Part of a small language model's weights: vocabulary 4096, 126M tokens.
Each number is 128 + 32 x the weight over its row's rms, rounded and kept within 0 to 255. Layers, rows and columns count from 0. Numbers have three digits each. The size before them is the row's rms in percent of the matrix's.

# layer 3 MLP down (transposed), 1024x256, rms 0.0532, rows 321-348, columns 0-255
099:149172191142152135112126127098140128070143117145092113090122128124163126120130121095120119162121157140130121035152139189141140108128068098167187157099149099165078210144108090125157120131137094093102140105102119103099153117091157154104155149140099156163131144119123073145088178112140109108137123141117110131103133146144164117061117111101104164099182152116122087108163129137113112125119091168188068138194098113156061133122154135108236132185162140124126130097140179154109097102111121142152158167134145078161089109170100118168213108091174105074113124194080144125154165114148154115081092093148128106142092143098122115145124156163110255120129118093089104178122087151125108118109121137134186146157112110140147147079127122162204136104136148076104121122122123095118131117163206
098:132099087129124137127139137103161135129167143082130103154119095131108137080149107136161128090118111129105062119087161106113132149159099101095110138137094145088153110071110205210129116088123180153120130138118123167111103199145165131154062107148095144131135141154111141115138113092177150148153115123142137089122103142157137181093120144065150132126111109155136132164130129092170077086125176144057139090117080169087078143115147159216065112083137084179172120162133193157161071164111141145167167102110133149095196121089143095028118165167122168105124181124107079129141071129120090127157116144156138182186124120104150113159132158097100095182086195112118119134107147121086120122155168128209075115128148112168129076145131069153099088079152131104158173092134055107158088123097158
093:174124154039156134122134159110132163061104107149070144158154098112147076155174067091187140123167142117117154206123119136160142138134085097067096116147132122087115119086041151145175135120152138129097122101168122169134148139112092139090094087091120159101108111108154170141159090082134139105151089161125099089117125204159136166098102134165092158112059191132109145161170176039055169061123126137103115095106138158152161134056123183116108097151106146143124137133122125136216147086134139137110148131124147101142141069151100143157137089130118110134188141116096114158131131148157096107138130159139053109168133087163163097151122118169169156113137147175112142102127123129079123083177147111131114127146132114171123160154160158162151098086201121128114154166166132052137087086191086
100:127115164137169107149160201202141088141164186082198113133093088074119085114131119135134114120087157104167177065122102109111079147130073159097106140114106094150145111071087110157118091113094092113099115127117162074105186166108137142109107167126093099111130157115116193152141142162164114087153169087115155154103147149144104098140133057146152111139232157103137120084106141119125073144138110130140172164131085170145165161107132181078161142054151202072170169157159131134155123152124087062113144118142073076121128123112114139095132122101077099130141112131079126217121173116138115117118128204154127064153112132121182121127114140152099088163139152082167100177116132161158103123148082120119143077121100159112161142121126122161130181132099180165155169119111059136120132147074159
102:150130113169114097099137112147109123100103053099107113088131147085150147122195082100085158161131163133133138026089114183152093176066105066141151091090204134133177201085097136101169104141176159160179112128115144142153115148108147145095131111115108096097140129135185138109115179139118137158079063141086133116116083077094134149086116126110077156120213136113098136070099127065089122133162108125147139144175117145117122177070159151120147138088190126131118163100149204144111147136105125114080148125150125179167134121139132109119147090159173136076091128208075148115173115165130166168077110142113115112092121145148123104152115171115123234149176123132104172181131135154115094093098202145151139123136170106130110106122166118157173121089118137114089143136141135108188135112104175
055:148129177150120152117097107097103105201151126113124134147105135052128120117143089134162167103100163142118151156127143144125079106096058115086138064135085111147136189123091149111187171148105147096084118147153111132082082153123065163087127152127102141115171161096083115150106117091171148157175163046162115110127114165170138088084136170094110145177104186130103084113115117145126157112064104128090158100126161073174137150177122132109049122055067111163138130164167145076113084139111098123127143147151170091191137122154180132142143128151121189107103133143157119111136174115103205117120129143140141118111148147088129170109124073164130139138046128110137126168120030175092107069160133098147129192136161156078092087138086141165093103138132166147114119179108168160158158103078151
108:160144144134096125057132142048134128113181148150132101131156138137092116119101157122145107219108061127105170095116146099078073151055114106091115168137098099097140143141183135114162135140147108113105117118185081090138103177159131124137148129162110151124115137130130128126136192167105120141129198117178068107091117123104121146112149130113180144123095116131090177131131137154081127109155120131163163177172148170117140134073104050169109086113138168136087155105114162075111146188174170125175104157145115056111107089089140193106047117132158149098067169144146085157183159095172145131132135146096115110183129063114105172141130143186118103072134201159119134152167079161142186126093106124120147120103089132110103183095068120119126168121067114171135088124159137128122178106121065
046:058143101128149088169135084172125077140089110141182148182203146109073150182090171146074186136199114095137107151121061177170136144133122143150146180146125095120122115072120082117111113213122121127061161096122157098111139136170123056086165064139156076141141140162130165133138132128145125134105150175142173166154104152151143178167089110144121113140123098151206183136116067051107172138161094116161112158120125140079113091150099157079076099151181109087105100121106127121134163110140146151112135125085128123104158117165175122152138156122055093157132121110189087145166066140124112107133154113141135152121115110165104100172101145112174118127165060084168160124146175088126105149078122118092125119139154121147108104192123119094074138130134150136082089147111097089068142076105147
105:116139113175144146104120092119152131109168156139146167190137092146142148115096115162110127137174230120120097033129116108124147144141049135146117094097112098145113186003145142171123163149122120121111112134120110171177116142131150131087109072041125171139166111172128172167155184169084132079138101112147154127121115134133118181149072115120131108130224105066131131106132128112156063141140079152182134093124107152121126132140143061166183158130128130106115138154127133113193121137151104107147144069119104085099068170160173086145163092120145112124211101108161100118126152087066145074113126138172167131160130090125120140073120097123129137114087136066099119163081133101154147084128164153129117165145143149160107091116150141179102168124094115070129117115163096145123161164088177
103:106144145152075147122153094129118152151162133097113084085108186058144107150100158110056164152129106112095128167134080126163098157119139171126151123098140131138072125151148089070141091102117146067184155090141128122129107113114134163115085136123190122113136095059149113124122178106114121111152122106048187149136134111155145172104072095181091131105123109159188133145117169145132115132145159130048121201156140094171112157144175137059103149146101143185164129098069163103150139109166124150174150137136156128143099180103108158141122134132190117146079178122075152172169144132156134110070109163123170115110171107153111143147066140136126188162156111088163115108120141173118170173195101119132153036098103102093146138078109126035145100100152093118117072102073143122124117121204119
106:165147096074115160098115184104139134153090155080166130132159159119123167115092127109144138098057147107128174123171161122137125105148104194111122146152095146142174119112096113115090109107124177085103116137082117082134181111097105126056171146107174105144097186110167088139157181128092131129075148123118117117161113108051120124141138097142075187129147152143144095114116115150139182100184162136130092100151161149170120078111122121150150164133123142077164126142200136101105152197115097131049101142141121097072122124139137116170145102140165117165147121082111147184091168062085177062082180125083115097099153107097123137151130089072111152134148114150186103164168187084124132125129094126134185216159119100162089112157181149092083164143099131104178076144075129172137115113053114
040:154201171108107148130174131081146092076135153085090154083153143139152149091138098144170146145085135126071104096127133133121089104140215095175131120141140157118128134119170153057108165098127141136144132094169116146104201151139097085078127108189145114111148162102110109147226132101119153109253099146116125082127159099166121061108128116101154143167147105168100089102134058168117175120111155163119123156169098139145147160112117130111118190090143164109127128161118113091111088141125115129099173109130188108108196081125165142157143083105096165147162158122193158149111064119144187141146092111090110105099176184138087138147141086132088081097168061095150080127160134101136088051140113100115111163142111109118082106198117126134156138126120122169114144058109132100134123109103120
107:126156054133162136136138143143094153131108164081124074112118125183121166137103127124135151089124127091162149038201135107139105138155164183177157123090093062109110166076158113091048143095193174113157109088122147131102116093148168115187164170101146169167109160112137078124138103164133096143136118069164177101131162141154135130109178113087122188105198056140124141165162142099181095094133111136077135168135117147115183133133116131149145097133071182130127108163172115121094130098145144144140126133128163108110064071159134118148153193128113103093077115125171124099124176096129046152108164144176076116131161175193103102144120115146103064176053101164127106138138102145131147074081105090136146148134110145148106138106135201114054112093112131121123128150090158136112167119161147
099:082173185118122091108099156145152180087126074112070186165106175165141148133129133180113104151151167141098126101133136093146139088133129104114095156137154104140128162122152175141113139143133087142120096025151164214125108170196083143101170037111146116111118128139128105088140123087072104099131053155119107129116137144155129158138124105136152125203180120111116066147152077145126113112069112103137182107148076169131109137171069179116138214066065129119131160165096106096139125150149160128100129168159075093139075107166207106077131130146110144113117158188108073121144101142125133134123163135140122137120146162108129149090107144095118131109128112119120094110135177163180123147176133132095091181123101100091192085134122131163131185167117086071162114112131140145095142105080193
100:141073139161093091124104090115133150083169090169134100169089081159152144081105100064158110147112131142078088150134069170162095119109153086072132105133089079151150149150120140149172161128093179117185190143141161095110097128115189138140137117115106104070173121170099116078107159163091090172100159137230144093136120065190163097078110105217132137123106062125116146167156118110133169074108148109108095123183140173107166167105136096106182078131186108154166121119081164127094110082177125119145125099103135130089102155121111119185135112117093111128135131080201140149183137130150147161082124089112147103132105079094079117174163082188141170137122111145171154112155107108126176109140110129179139166055148098142131134160116112167142106154153132133147115110110126104054138162143119
094:131136181131167124089101161152041122113114090178149113096169153126146136139125195208107154153183113094131105087101151156182153159099112091094224159135158070126118112155084109108154104199089142135120206112117124142123172106150140105091103156089170070086104070112112132092106132184091123095111175157029093129172123073136127146116105118209132155110154088171133148143187116171159157125136128124171153102128129144112135103110156123047146105150107120097096124059067169114133143155164138157078062159164161125133176151197102153146166128111114112130132147129125138113145149150121195111103095112092152101099106134095099122106119136141158150097119143124124178181087119131079104167107127163111125139167081058117202125152110075158130147145159105119108131157112124106111091141129133
124:136102087112120137111055106103104122136160137099096115110159128143158123208179156160090134102125179054121101123100107147126109083105123088099094160112138131171174177164167144189118110145134132160161173091192123157133086153116100142138115150126119080092108107141128137166150111156137114106131163176116141097124109084130154144063117076204145155138094159129143105073149164154125116131123107196063176108099142163167115174069204184104098117094132143113164155180143146161125065222120146124178127155086139140114126158092071153136152085111111164101158157144124156125183121161118146165094129088078085090124123151162032155147169120128144101097128121150166126102136089119103175109114160107083092109139124126107108124129092078179131148101080122130126067075152112129125057098111043
102:125214242092173165124111101104154102092133096078134136178111140169142124077109126105158130138124121136141121156124129121080194120121115116122064083168133157134167068097166097148122110071146139103134165130157122131134160111140078168106121144093171109127131091104177163154118143100099141057149127141119191072109094142157123130149112147125114207140115130111061065122115138136138136149110109108127127147085116140139160155041176096132121173098155141091156118162123099185120110118151146141094078197092115220143095140141107139126117123168075107150139129112150130069181103147149143096112158105135168135134128125164196044079131078151118123122156088147109140109135175074100147125127105101170161154127143081108116179126095143156196151105082109105136204132161168128159155085129053
112:132126139176064126125156147137116180186121147156137132087085136128150148143152165124107114173115157133151094119098080117119117118125111150103101147137133078170151071170167140087108118065069052130124111131084099092122092080093089118147114092073065161176163094135101107159126094136089166118109146082108103142065181145155171105157133137110157092111156129121164127150186123122155116104155114104132098108162142084084143113065093131126070090130132174172113173128160145136138123151100153161144081113127115137191127173111130067122169158145137127105159158110118177139135166129084210121130118091158164132202131153092137112117133108121082180087056105168120124167096203082186099211170085113179156126124115155097154188143104115123090117123158102090219081129134116134063115109162149
031:145095106114162164105120121108140152116123207098133137113124190155156167178183149117076143129129127110115112042214090135141129080113061155141101168138097140104146113140147154127068124146150058105178137140136109173112083156092138126105133125120119110139147154119040158124109177109115135121173137111122151101100101126183161101113110122112141129142201183101099169139144087088154136070173066163183091076137119109111175123137109118159144035089136099137117120128249164145113098100071108099159117129142126094136145095165112125069115152141130107078107119152160082160059104162124157111177157150128102108122144146121110188189120127146147120113175168139118091118181149123121165137148121106146121079139155153140165145119080132144054179186176160103122124087122148087141162175110158
101:168143150055129120125152165155161112153099122097101145110161160115161097098145117147143131172106116098096177192106075098141096090098184111115105131147159173139122166127134108112120126146190132119131140084179122144070196133108118144038148202078178175088122105122139120128056123111088143103158135082110097115104127139137113133077109092117085192128053180093106074167120100124158144143151115103138152152146169120191161123146135158098046159101150137147142088070110109083136115125127123119092159156089116118107112174131144126129162138078166090149127124147092157186189078157179117157135091190126132112127149135076116112073135117105185168145136160175068134126139084121098115102182118138107100137180121143139139120116123082089086159146146087140146204153140123101131120147157008
097:124113100131152095187150117119114111127190074145115189109110117124097095100102112073146159134205148166169131115140139043129147106132145147156171139145133171160098134157155081114110201096136046102082132109111059169110114162178098088173088104111057084130161129092148146130102151123112153163096162104109068162112135079146156144177150130169135072165153198111125082141162134165158142116143185118101138152148106186127133127111178141147158051146173157151126125074057115123157156090165105120109156107037115148120157148133131049145148133154133124104099104131118072129132133113128111097155107195120083123122135145128121114108127109099147115138137092122177102186099086108122163071167178130091108121129122120095131136165136155107129085104054157175114177142113125127173179186194119
045:148157153113122128128105083178098137103116083099077079133136087150107182160171211137157164120080098100143137164139074108108101109082155117145178170120116174122150106106095071092159139218092142143113161070165146182114134112157099143099150178126209135081111153158110104140125076097143085124139119127166076076085105165129127174136134092139131173147117195139124106170194070157102142092108060164166143117135147112118129145121129120114092134117110111137088143094183100091141106131122087199138109154148075071065175089168161090191151160135117141151122129114139077181183175142125123086105126106138130143046145143094121097124099102104208129135141086106163111174161058150119106119141139124092116197099150149096116141110109153147151131125196148102114140135103168119153114122093097
104:122206207170116095132106114164082165091154095108092092126145098135132119126095132103060119141103100123214084110149091159116136141117180156087118175082149156118132139142089148127136127114111062136140162101078107175151130188161088108140108037161133061117179097108123130106094121167168129112055116098144139118070121126117120055145140164118131094120142139170097194078063104066168074184157095159141098155154138152101162151176134111176113159168058189173089160102137140109141089102140081167094136125172147120166173089077111132143112136135136111114074181089120178136120153131153131143150119118090141176144133068123149166089194147139107137159106173118157171191158124129135119119150140121116103158141112131047116153128126112120128061123103111134146117115116159097134110152174135
100:158155108117135139207052146187153107141139064087129038124117118146123130111142099160157146104137096173134144084092095134157118177093102115115116144141103121083124139119149161121104134119065093144151133082130116121126100196143050174088047091119189140120172068102084089136102133191145163147106142118209138124133101129171139118201155096162129148169148139123100100123097125108146163120110133136137181091138086159079142184192138112081123118160073170156136111131123123088102180111154108191145132152121108125121127125118159174196110146101119147126099124125126093136122208205196083111109204136129121100149100128130127131123122116117134201166135106103112130171133110130078090137130185116122105104174111117132123161093056101149040119107087114157055141122135125136166132125116098
033:151182113109188136081168115118132129129112157097125128107147146167138137150136124134145186094161081138079115121130118137147077126023153085130110122099172171061103130074141128130134195109119122157100109080154125151162129079145164151102062129088149074112147132113175147180122127074092079096210154156129120159144099148164151154105159053136121118148141145133131128136154111107084116089186115169166131055121141197097076183124102109117151166095110110154109210153176106152124102098168107143130163087155101091128126116136082154132199093100103187139150106119178147154118130057138199172146138170101114169080161187155157170163102081086134152183082102129098102153103097080105100052104138122093104136144125135160146126167108144118098147088101126094118086129101150128162118143125112
114:189106067148089140133104154079162147095180116157165099098135151122103114102105141079061119149089141113147150020102108144091108074126157146111173153136091143120123158075169140151122060143114126130166109082126127158147073095125125127120170063149095107130127177191092124116099158124139178140125135171147115186089126175079136085143160139122168147073187102091131136102050160113113181112111188151083149110176089100136156132163138112114221117054114135162170105116147149102156093138059129165155140132121161125064124136105159153130084154121108149078145152136114120195118154149146156133138116118143123126120111088086019173142134129155125178098102162131121156110165158160147065107153165108125176163096144111133085130170139148124161084169124079133158131136099156129101141173155160
100:122088155082121153110094176146122154121158141159132137172095108132125178113105156149104122079108099125106175169097089131123142115157147108104118128086125122131142118166092131119100097118110094146090202111160093042112131039164083137100163151169118125131166147127220148112111135069154152135150111175170131109102116137131187168135167118094153135119106097179109166179105078126137105094117088138153130134095162128161140137146086119162107167064108111175147074104142132148126125158103128144104167165207137050142142089110141104155120144160109158186174096097109168175124068112154100124132099078127112114160163097094118163121052100103126116137101139173094109106117095105108019175107141202118105166143146123145096113151055102143127093084153142045156153134116162159161137187147058
# layer 3 MLP up, 1024x256, rms 0.057, rows 322-348, columns 0-255
096:093172176155072174090100104175093102127066181113152153147161133103133147167124137122142135140096117129208136159113136194123130078084120121130145115184124127109138142097123059117195083181151141097124110169101172085190149097102145164076162113101087184139127134124094104098138111134143167144053092198114157142109131119103081144098119098081051143122130132141100188180124160116137133100205149121123127084173149135156128145076169159121153079117150099110106130130166119179128126130082141116111206117114179107113075210107126090096104069159148116103154110123132158087136184214190170188123127073136150130151149106145201101156174116159121115111152175086147124084116127126126104135124144077137178119142099123174085152111075102107144123145128118110116152154089138172138134126117107
085:161158122143110088129124222076103138128100125153106153128143118130125092124073088129127163152143162152133105141130112181160152118162108115104144154159163094098085091135083144140122141061161167132127086115147175076124159192157125123120122124137130188207143075099148174135185127128162110189129119199158160126124147210180105150151163148153098133113064109126087170108112176099066165140078141124052153074083160121142093121092128136162149091166159122166091090138080079107159137081120174148159152057080099162153107112160071138142132136095163100112140121114101152091103156165163112140083115081103103179186108097170155146120189130151159115064141126163095150127135190086098097106152151128125166109179112117076151154125122139089150109113148120133135113128143188126078115156129044
099:177107132174142119107072130098127097130082134136120051172117081084155157082139141101162134141071081108203150106095129154147124104120104151096141200170117160107117097133134169148194093096131118186143152119172169108134078089133153154114140110128121104178112081131197163121108106167139161108146151164142199106110133146101073158083187121094104128135113128082091162087121186147118146186100139170116089079157158143108089186116175091104092120148169133163100103113074154145157129119116097131131131082101166169088101145148094151119163102154134098177100077096134195148117053132147110142079120104121146137175148121122187133166120153144175064127176104092190180131149168090112088128146070146100158157155167113157127114064102132145147106113075129066067147145101094105167130157144107
095:164118127169060126090143129110139147119151129146112138131116138088127118152093173114123059114150110100156134150125146096103115069174090126107114119159099126171149100088189207119115132164035124088145087186096108100065147095130157145150169099149151155127053114123078073114115202156075160082063178142138109169176140154135127087130183123177130144136090101070109240077116112095122172148099201175074111174136096109151136139119087138151118110122172128124128147122117126096168110120084164092086104167070089125147116167131128112149094153098092119145086128134137103121167137100115137143147063098137113101145096063110122121142165106175159179084094128181122113117083134126187117206157147150145135152152136158117105119157118152105135113131131110112123100094172138186110117088198098
065:128094105154105152131100178128135081166055138157185097163148075186115103107113158102147125154128157164131082140102104161168156100110151099192147203127157138187107116163110129110127105159138124148160106118093201103178101114155143124183146100134095174136089108086120131124177122154137133111081068131099171135096145155081095126076087138159165084096089078128081151088149126137175162164158134096116117168165131158179098107081160112140107154189159104122088191134116093168111149123067131125141100095127106128036089194160138124116092193136068127135098130132110152076081145163200141107126145107150188173154136124163164087122124107164157101156200131152098113120158176074141134133131109108115137116101161087148104124163132173094171167163136098127156127093097087153066151100156075
113:107136123110157159131121044117131113133131103159142146109156149144118078100148182121184107134078114137113123131108160139125118099210153083115144143124139101127142190098159135166114077101115144214081135177059124049115101102184133101204138084167037157114112126096135201112085111088116144138134098136114149146108133147086140096056102156105178084163101133144179148105113151167130130097160135100136122138142094159159125143163083178121121126137158123141124173147129075143085081124124119122193110123057168151131131167118172141109192136118069100138152112137050189120121157141155109150061110125106120144136129144148124099195136148141158114120143124123149037107138134107138106077128133101188094123111117153127155203113121189090164199147142080161084144145134170144075119084135108
060:108119086214129131108091120104137120151133129123200111157142135131111148105142191163113091188160084164130132170142153107108149120137149186164175133109140090103156123127124056109119151136143097073093095190081124056171115151067127175112119117108133099189079093130122122126125146149127154145109118132143171124131133080160130132042151156088113164106091124074163153121152174157127134154149129117171127175067183132178071069086179118188079103150062140116129068116143164133090158095133114109125137103133125217091091183121107141112090174119118092117138107149117171093135093155125080149141127155098153084163078126142166102147184137172140141114162088148098147072093133138192187148128116103140188133171129133135093151107134145074146176167140105185105127102110072166116158115141066
101:157106098168141102114103169069129130123106132107106142206137146154105099117160126121147114171090125180096134108141144153155174134118153161187142105091137150153141098139100095121104137114071135064162060185077133119175120158114102114143116147085170090176147139174111139144166147163180115157147137139156113079156132150135079053162150150108129087096137039089088125074149144090162116172155142102098111193143116118156070090119106161153127147153114085073143172138158172135110098126119159155129144113150051190123099087086154190180144083119123158122093080117098123070133090098170116122158140128159121198163067157125167086121126144108149115141134086116074102103169124087115126115149156051143108128183145136144110124081202131079129180140189094139145065100077147164152103143158121
103:157099140143138165120173084109127118093102145149162117155115060148079148128167157107086122179064124175148129124107135161121134111123133166168132160173066179093154139132174146187111099156105120135110130136153154138145133140125123194107122146104142153131090089187124142190080162165164090085119096173140109178143175090150106142129134186138137063154134075115122148142151130205141140191127119168137160088119183143162084162166099153111135175132077103136171102175157148080114144124135148067131185166144105179129121137180091193162131133114026133119096049103155112140104169079060114125133167142092117079094161140155137099175070119121141144126145141144145138122110120079106111153103171080150115126168186101164130123048089063105112186118135091180110110124113166089129123109100110
102:139112117126107116154162083195129167140098140111163110145091123135082118120099150097131161112141110134126136139122088131077164091191158114140151077098129075125102114110160126161159113141187149176183083100135129124087124167183109104148173117167148150117123107094113133154108132082177161153099110132167149144169174104178060085104129173135108103111143104107153167131111139157103158143120149106170109167104144079093175167099169191112089090143141163193162095165075148146165145158167095141204145068072153141158134167135074102106133099104083173090148093105128104120153173158164126175083064157154193102161085083155149174120165138139118134103145172131128187110071123125119154127100120098157107112045121095131067089078082098134197120093119136136144152091081171092047158093138128
052:161105110173088123174089107144174072153099109138186097142162091151089123101112119135137074146126112170156089106111148153092187116169169149058157120111123179144162079137141157110142115127098105126152070158126115079176160133124091107207155094154144185166088101106068130161154119189137135152038065157143200123156119119137068145142109145100124118085100090118153153102154162141113176113162166115110158157138181145167102123163130075125066087184166102124129131151088136093109102069182098132165102114117143138074097131129082153074172139147103131151112154128099149095142164114161148087152055048104206131153089141128133111115123176177156133128074098114157103132146165090140170147103137089127165129154149102085145190092126115095099187143084093114153156131121094156107141124138104
108:159108111115117143124166140089122072141121139124133151104192129203158137126083129155125130145120107167131126112183166147101108105147145158124152090108095162106142145088182125151089108090161157146178053137132154116128106125153145218166153107115119135147119138135129143074123129161174143072078101109141153057151107109100063115154183100104111127053115072149093117073148131120184113173111091092098085136142142138163097164133179133159121096176128182119148103176144141162121105088114154155196104187156042159152089119110153119143153114146126131161056061129104148087126152134112143177054134123108143133122053108164107106100157189139072096142125123162110095141130120116164193137091197060124125152194131115125177167135187153106114146124124159164100130092101180071144159093126127
096:129103099111113129080128084099151152109157152136173173089128083124057151131105166124133077128167084149178145098142177136118178087125145159072179159199100142189132088172136184126104038121140079068120077124076077119168174129133101130138166144138101120125126132111133152173172162115097102120112116136152098123138144083113108109152098164161174132092137123100162140077122178144092161150124203186136152110146135160158161066123181161091107117160116156113100120103049104127053093152101136141148079147054171123077180181119123105105141055153082113143119117102098140152183193099145108112077118124107172111124092115163131093177130135159086139096126077149127151146134199098154152153132121121166103093118107126126135099147122177135133087140133166210121123174098145142114180119121111
098:110205147171096148131146137194121072161075136115100178155119172112136102180138099107170137164140084144217056153116154134139097127091131116129146133138153097110157127118127139158093139070126148125161050145074168136160174171098096155110151102090114194166096084117164120174144170170171166050087177179124129147202112174132136124204110149142140163144150052107174116115121084092134110155176123094136137134202115118165065140146124111114112138143127158137072128126114109228096120116104154088131091160079103123121129130147151144149147088129085134160126157156139120065132158077100144147135165184070096089086106137191154098091119154106131128143136084107147102096101150145144126102126159093112136107120147138134087121114131134089125211144189088121100153105117128142133179113152151
099:099084105059077126164117070102145098167094122143122127106109163184131126144114126125168058143120130113131075139107122177098157087151183100193126133102161217161173111161153168156093124090103064144149071111127150136072099118096120125139125094119088150170147145096107127111116184103105152056113042124097164141121151121201136064129147241077147091099108098076118154096140149106088120156105166125124091175059083199151144151157151145137129108107129119130136094166155156115153128138142155129147142142100098154160071081107156137086113119146126116158145080138158132132180142141160101154178143141197116160132158104132176123150170164157093149120151124190081115096149140139167159134092135074148149100152183169205117115158155111111177114090119120115151126095106122183113124136111108
113:144104158126151126134120169138147191111091201147134171137173154157124146123054133121116147160119086115161176106083142127155074121140097148108136193135138149120167093182098082130093158127122147085181134083111174097133177136116146143144131145129133136120068113103144117157139135158116147153117156142154105134161133095114131079060162101083177117117136120138122154083186097130173181183158117140065081146149117119195182093122151097144170118152104133065068111130155116096154115161083168094149130140094086148117119097097112091136145076072127195161093135156139076116179143102140189177108108136086137101149157085164183156108068069097080121104121107146091128087166114107153181104179085102112152104107180072145097214078116100064120148183112096103165150113146072129127151137165107
096:137145149092088183167160094111188157140159097176155171128173127137187075153130157128117111108111128106110128112123185122139115128160136116092124178148108114129087082175114070093100100173142172086119142144126139099138134182166111174122205162130112085152111072110051168159102155116105128101087155162141174166119136063163160134115057089153175125107141101147119144118115108156102198145080113120122067091134187130112126124132134143112113082146127050069069124121105102056072074126150147161123097107069108132151151175149166152129138119105061116121153127160122149178114216102106169104129127117132164086162170116145179120132181161129119104130108124147164133107067190143182123120109170118182112138161099112136195161128119156118145126203115141136100075157107096115090146078096138
108:086175087090109113161160077116131164122120119134166161093183169165185144103080148132141145164096105170132100201070091160060204144103173198157099150172126163152114083162182109097112100113101147106113095112131127123155101079123131125131148065109083182101122031112070132084199106165106149094109093174107110164121165067111163116151153182187174123137106127097178136143106102135116117125105152149111123144116193123109107117113116124146142159130134129088080108125133172051140175076146129149115133080177102142132178148164096110080132174100130125133104104144169118110129055124119105172141139130116181170113133096100137092119108101170198115058132138116159161099123116105183154122110144161172104154128154100131169108154137121086097115181105094149094147100156131193107093122166115
051:087100159155102169131169113141116123144092111119208144151146131097115140135084170149106080149141104165157124136119130178087162137174150171156150146154101086174108121101177094102128139124156174108186133096114133092117091129095146134160175094133088138155021057128133141144129128119157125107096081171140141131140130075127103114146113100152199110113113083111122186129091159139100149128132124135037098190103191153160098120133159084125095135154169119121140144140101157143084155107070131107153127125133145170055118121113113111133153159133072108164094066091136183108115134099186099133152103095063204135154091154141153115170092173163143065093182094070163113162174136063093164161111152129141177083139184125087144107151115149085147176151104137140136152095074077152093147081174119
099:176130067162113094097098162102119109161115144077109143144193086203123068118066128121067126137090062132110143159144110090138124059109130156131212118190126152122148132145121146112114134114102094217163080115142172117124096134148139139098111124144066173149119117084099116090135088156147150200133123113154143084120131161090149109134152150115111110115125138102111212129156160123084135176197130058144082171118131097183116117102148161151140066114143134160170131090099106147182112125142132178177157121100159138091058130079088160093158150131156135132116160100172128111102141149133192201115129130097146120118129127171082108087155136120155088123164132150104127131159123067095131149083101110098127174142132095129071145127132137104206101134169097100165066109094072179114146100195135
094:175149095121105134128129110125126072079123178132152105167158137164147109087156137129161118141150069166158116136157187114109113143111092154201177128095109126043155149168092135214166192153142079029177121156138174142150139091149129167145117116115082158160122152145098089123169178113149134094126137180178141177156120028102115098135147109145109139166115131092136153192129146161152182132187104131115122087150150152086121173041080107161119142115169175116124161138091143205099131140113105120112154076091101107093157123101113114180067107137117100112115071106188137153159148154139139136078137116080127193099080154142122134074099142176169104138148117110163071100156160130123104135151136083165151142115082108135128159125139159088185157122153135139128171125130135156127091117178172
061:104103117154107120167067161126079128194096139125132087124163133155131188088124154172160099144090158181143124188148145134030135104141157168187143141151115139128128132129126146125128129116135136107099154107111113067177156160141167124109137109115118088111093071110153120143136121150182152117110103124112170185113143117117091126103129154110146099119079060060099157142105175156149125143176163117118091115167101136143087120066167140125061138222185166046123138143138205168130118102111148103131108089145127175131113100096132140114135143078118121140156159143075115081108174144143140115104160088222181107131140107160127083173163117191103128105147085138157138109160193143138137160068154180181147078140168122104111137107155132054201156171145070105136110163065135135112139116168123
103:139127107079047120140159161127164147151126119116211153118203152144164077073162113095182046119086128172140055106131154120090115109109103069159190129138157146127148081144142143075224169096145160144105114129151086146099120149113153169125130137100170105181088155147120088103170097154117188106128168096108151179090072129141120156110139156101109158113108104144136127154114095158144202080094098114107090106138147112094098112137150155175126079125162085132134110078127162128110075127164120153115083101090141165119062114148204119157144144163112166131041167103129120048134146073143137100086140050150140143116137146108144101108207175095110115123121131149113142117138165171084166145134137150122166130153117150152081115138107146099115175175126107124149097156141144113081164084109117
099:124177071143118159105145192126191195177137039175144127139132123139133088142109130127149118119120172131072068163145148152099206155142089100162145153082137197109149126096155121142118152099097090138166158141159119139163081153131147156108175163122112108140083152092037098085109114124137110059107141144081156118161151124101087065141151173096147135081096136110130151148102101088149140135126192149133097183107150086167150133137127116140152029185195073092096173187157138079145120136123124179120151136146136137135120194109113121170058171123139133078126141097161121135085130096101168094120153106142160147136094141073109122151129186089100132110120121156144146130168115178135158114072064141141111142174105146055119181130164144104091116140078104099146158136159088125093120121168105
053:155116095125093112103161117101139071149103169140166146106133161144084145085109155166182099185089116211178062184093142166110127083162129138154147158114103116122104128160177176105133161122122134140102102166111128088132156146116125108181124119173115179165010130148082100072207149105166155145082129163114192087120185166102123114132072129103172089070151163086115187116098195134133133184130151121097134110124134105174136076105142124106074120174141148117111120080124096122109133065116167135132135101144105112042115155180079173149161128134113132142095133112157179116132145124099100127096091127092169112154098097158184101162126113147168138101149148141158091092201135183144184191142161119148171129135139086169112148135110081106132146118116155121136113080078129129089123084120096
110:132154063201078119107151092080088152134115142082114105165073130146135146112088105092129165219104057115140107158141056187167152149109137146154138146176154172159110136195096157150036148161070153136125118098121158110152180086106113138114130145136123137178094109121135128127181177168141148141114113227151156068163151161134136135133177108139109103142109075124162158160153117157106127136141133109082112095148125105126109105157113040110147168138117100096124137045099106123069151168108194145137162143128162126131136114128122108129111109129166130175065094169187133136160108092120189165131153097119105155102067111151138076087115112156128159130123119145145114119128156113173147112047121108171121136159104118145085124150085102100135114095114100089132102096183191129045092130112087
095:153101154084077119128110153092176143103152087115121136170201125171119164131143143221117139145090184140122134129145126163156151139146192133068191181043167161119084156163104111192113165093163132136115156110070099127123127094140132142119179086127128087125143073131170144153095100073113132102117120099215169134086121121105151107063099092174187131082135103125132134128094142147138151144127119085095105184139135110107098081156084154113084153120138083186163147113071120175119135126147135101133110150130165090117139139112113090137162175087061131162108088136073185125127124180177105142112182120138188098101156129131096068132062161145178175148137096113147095111149057122143153175088103141149151080146188083130116144095109116141137177163136153158122099108119156141096186113167113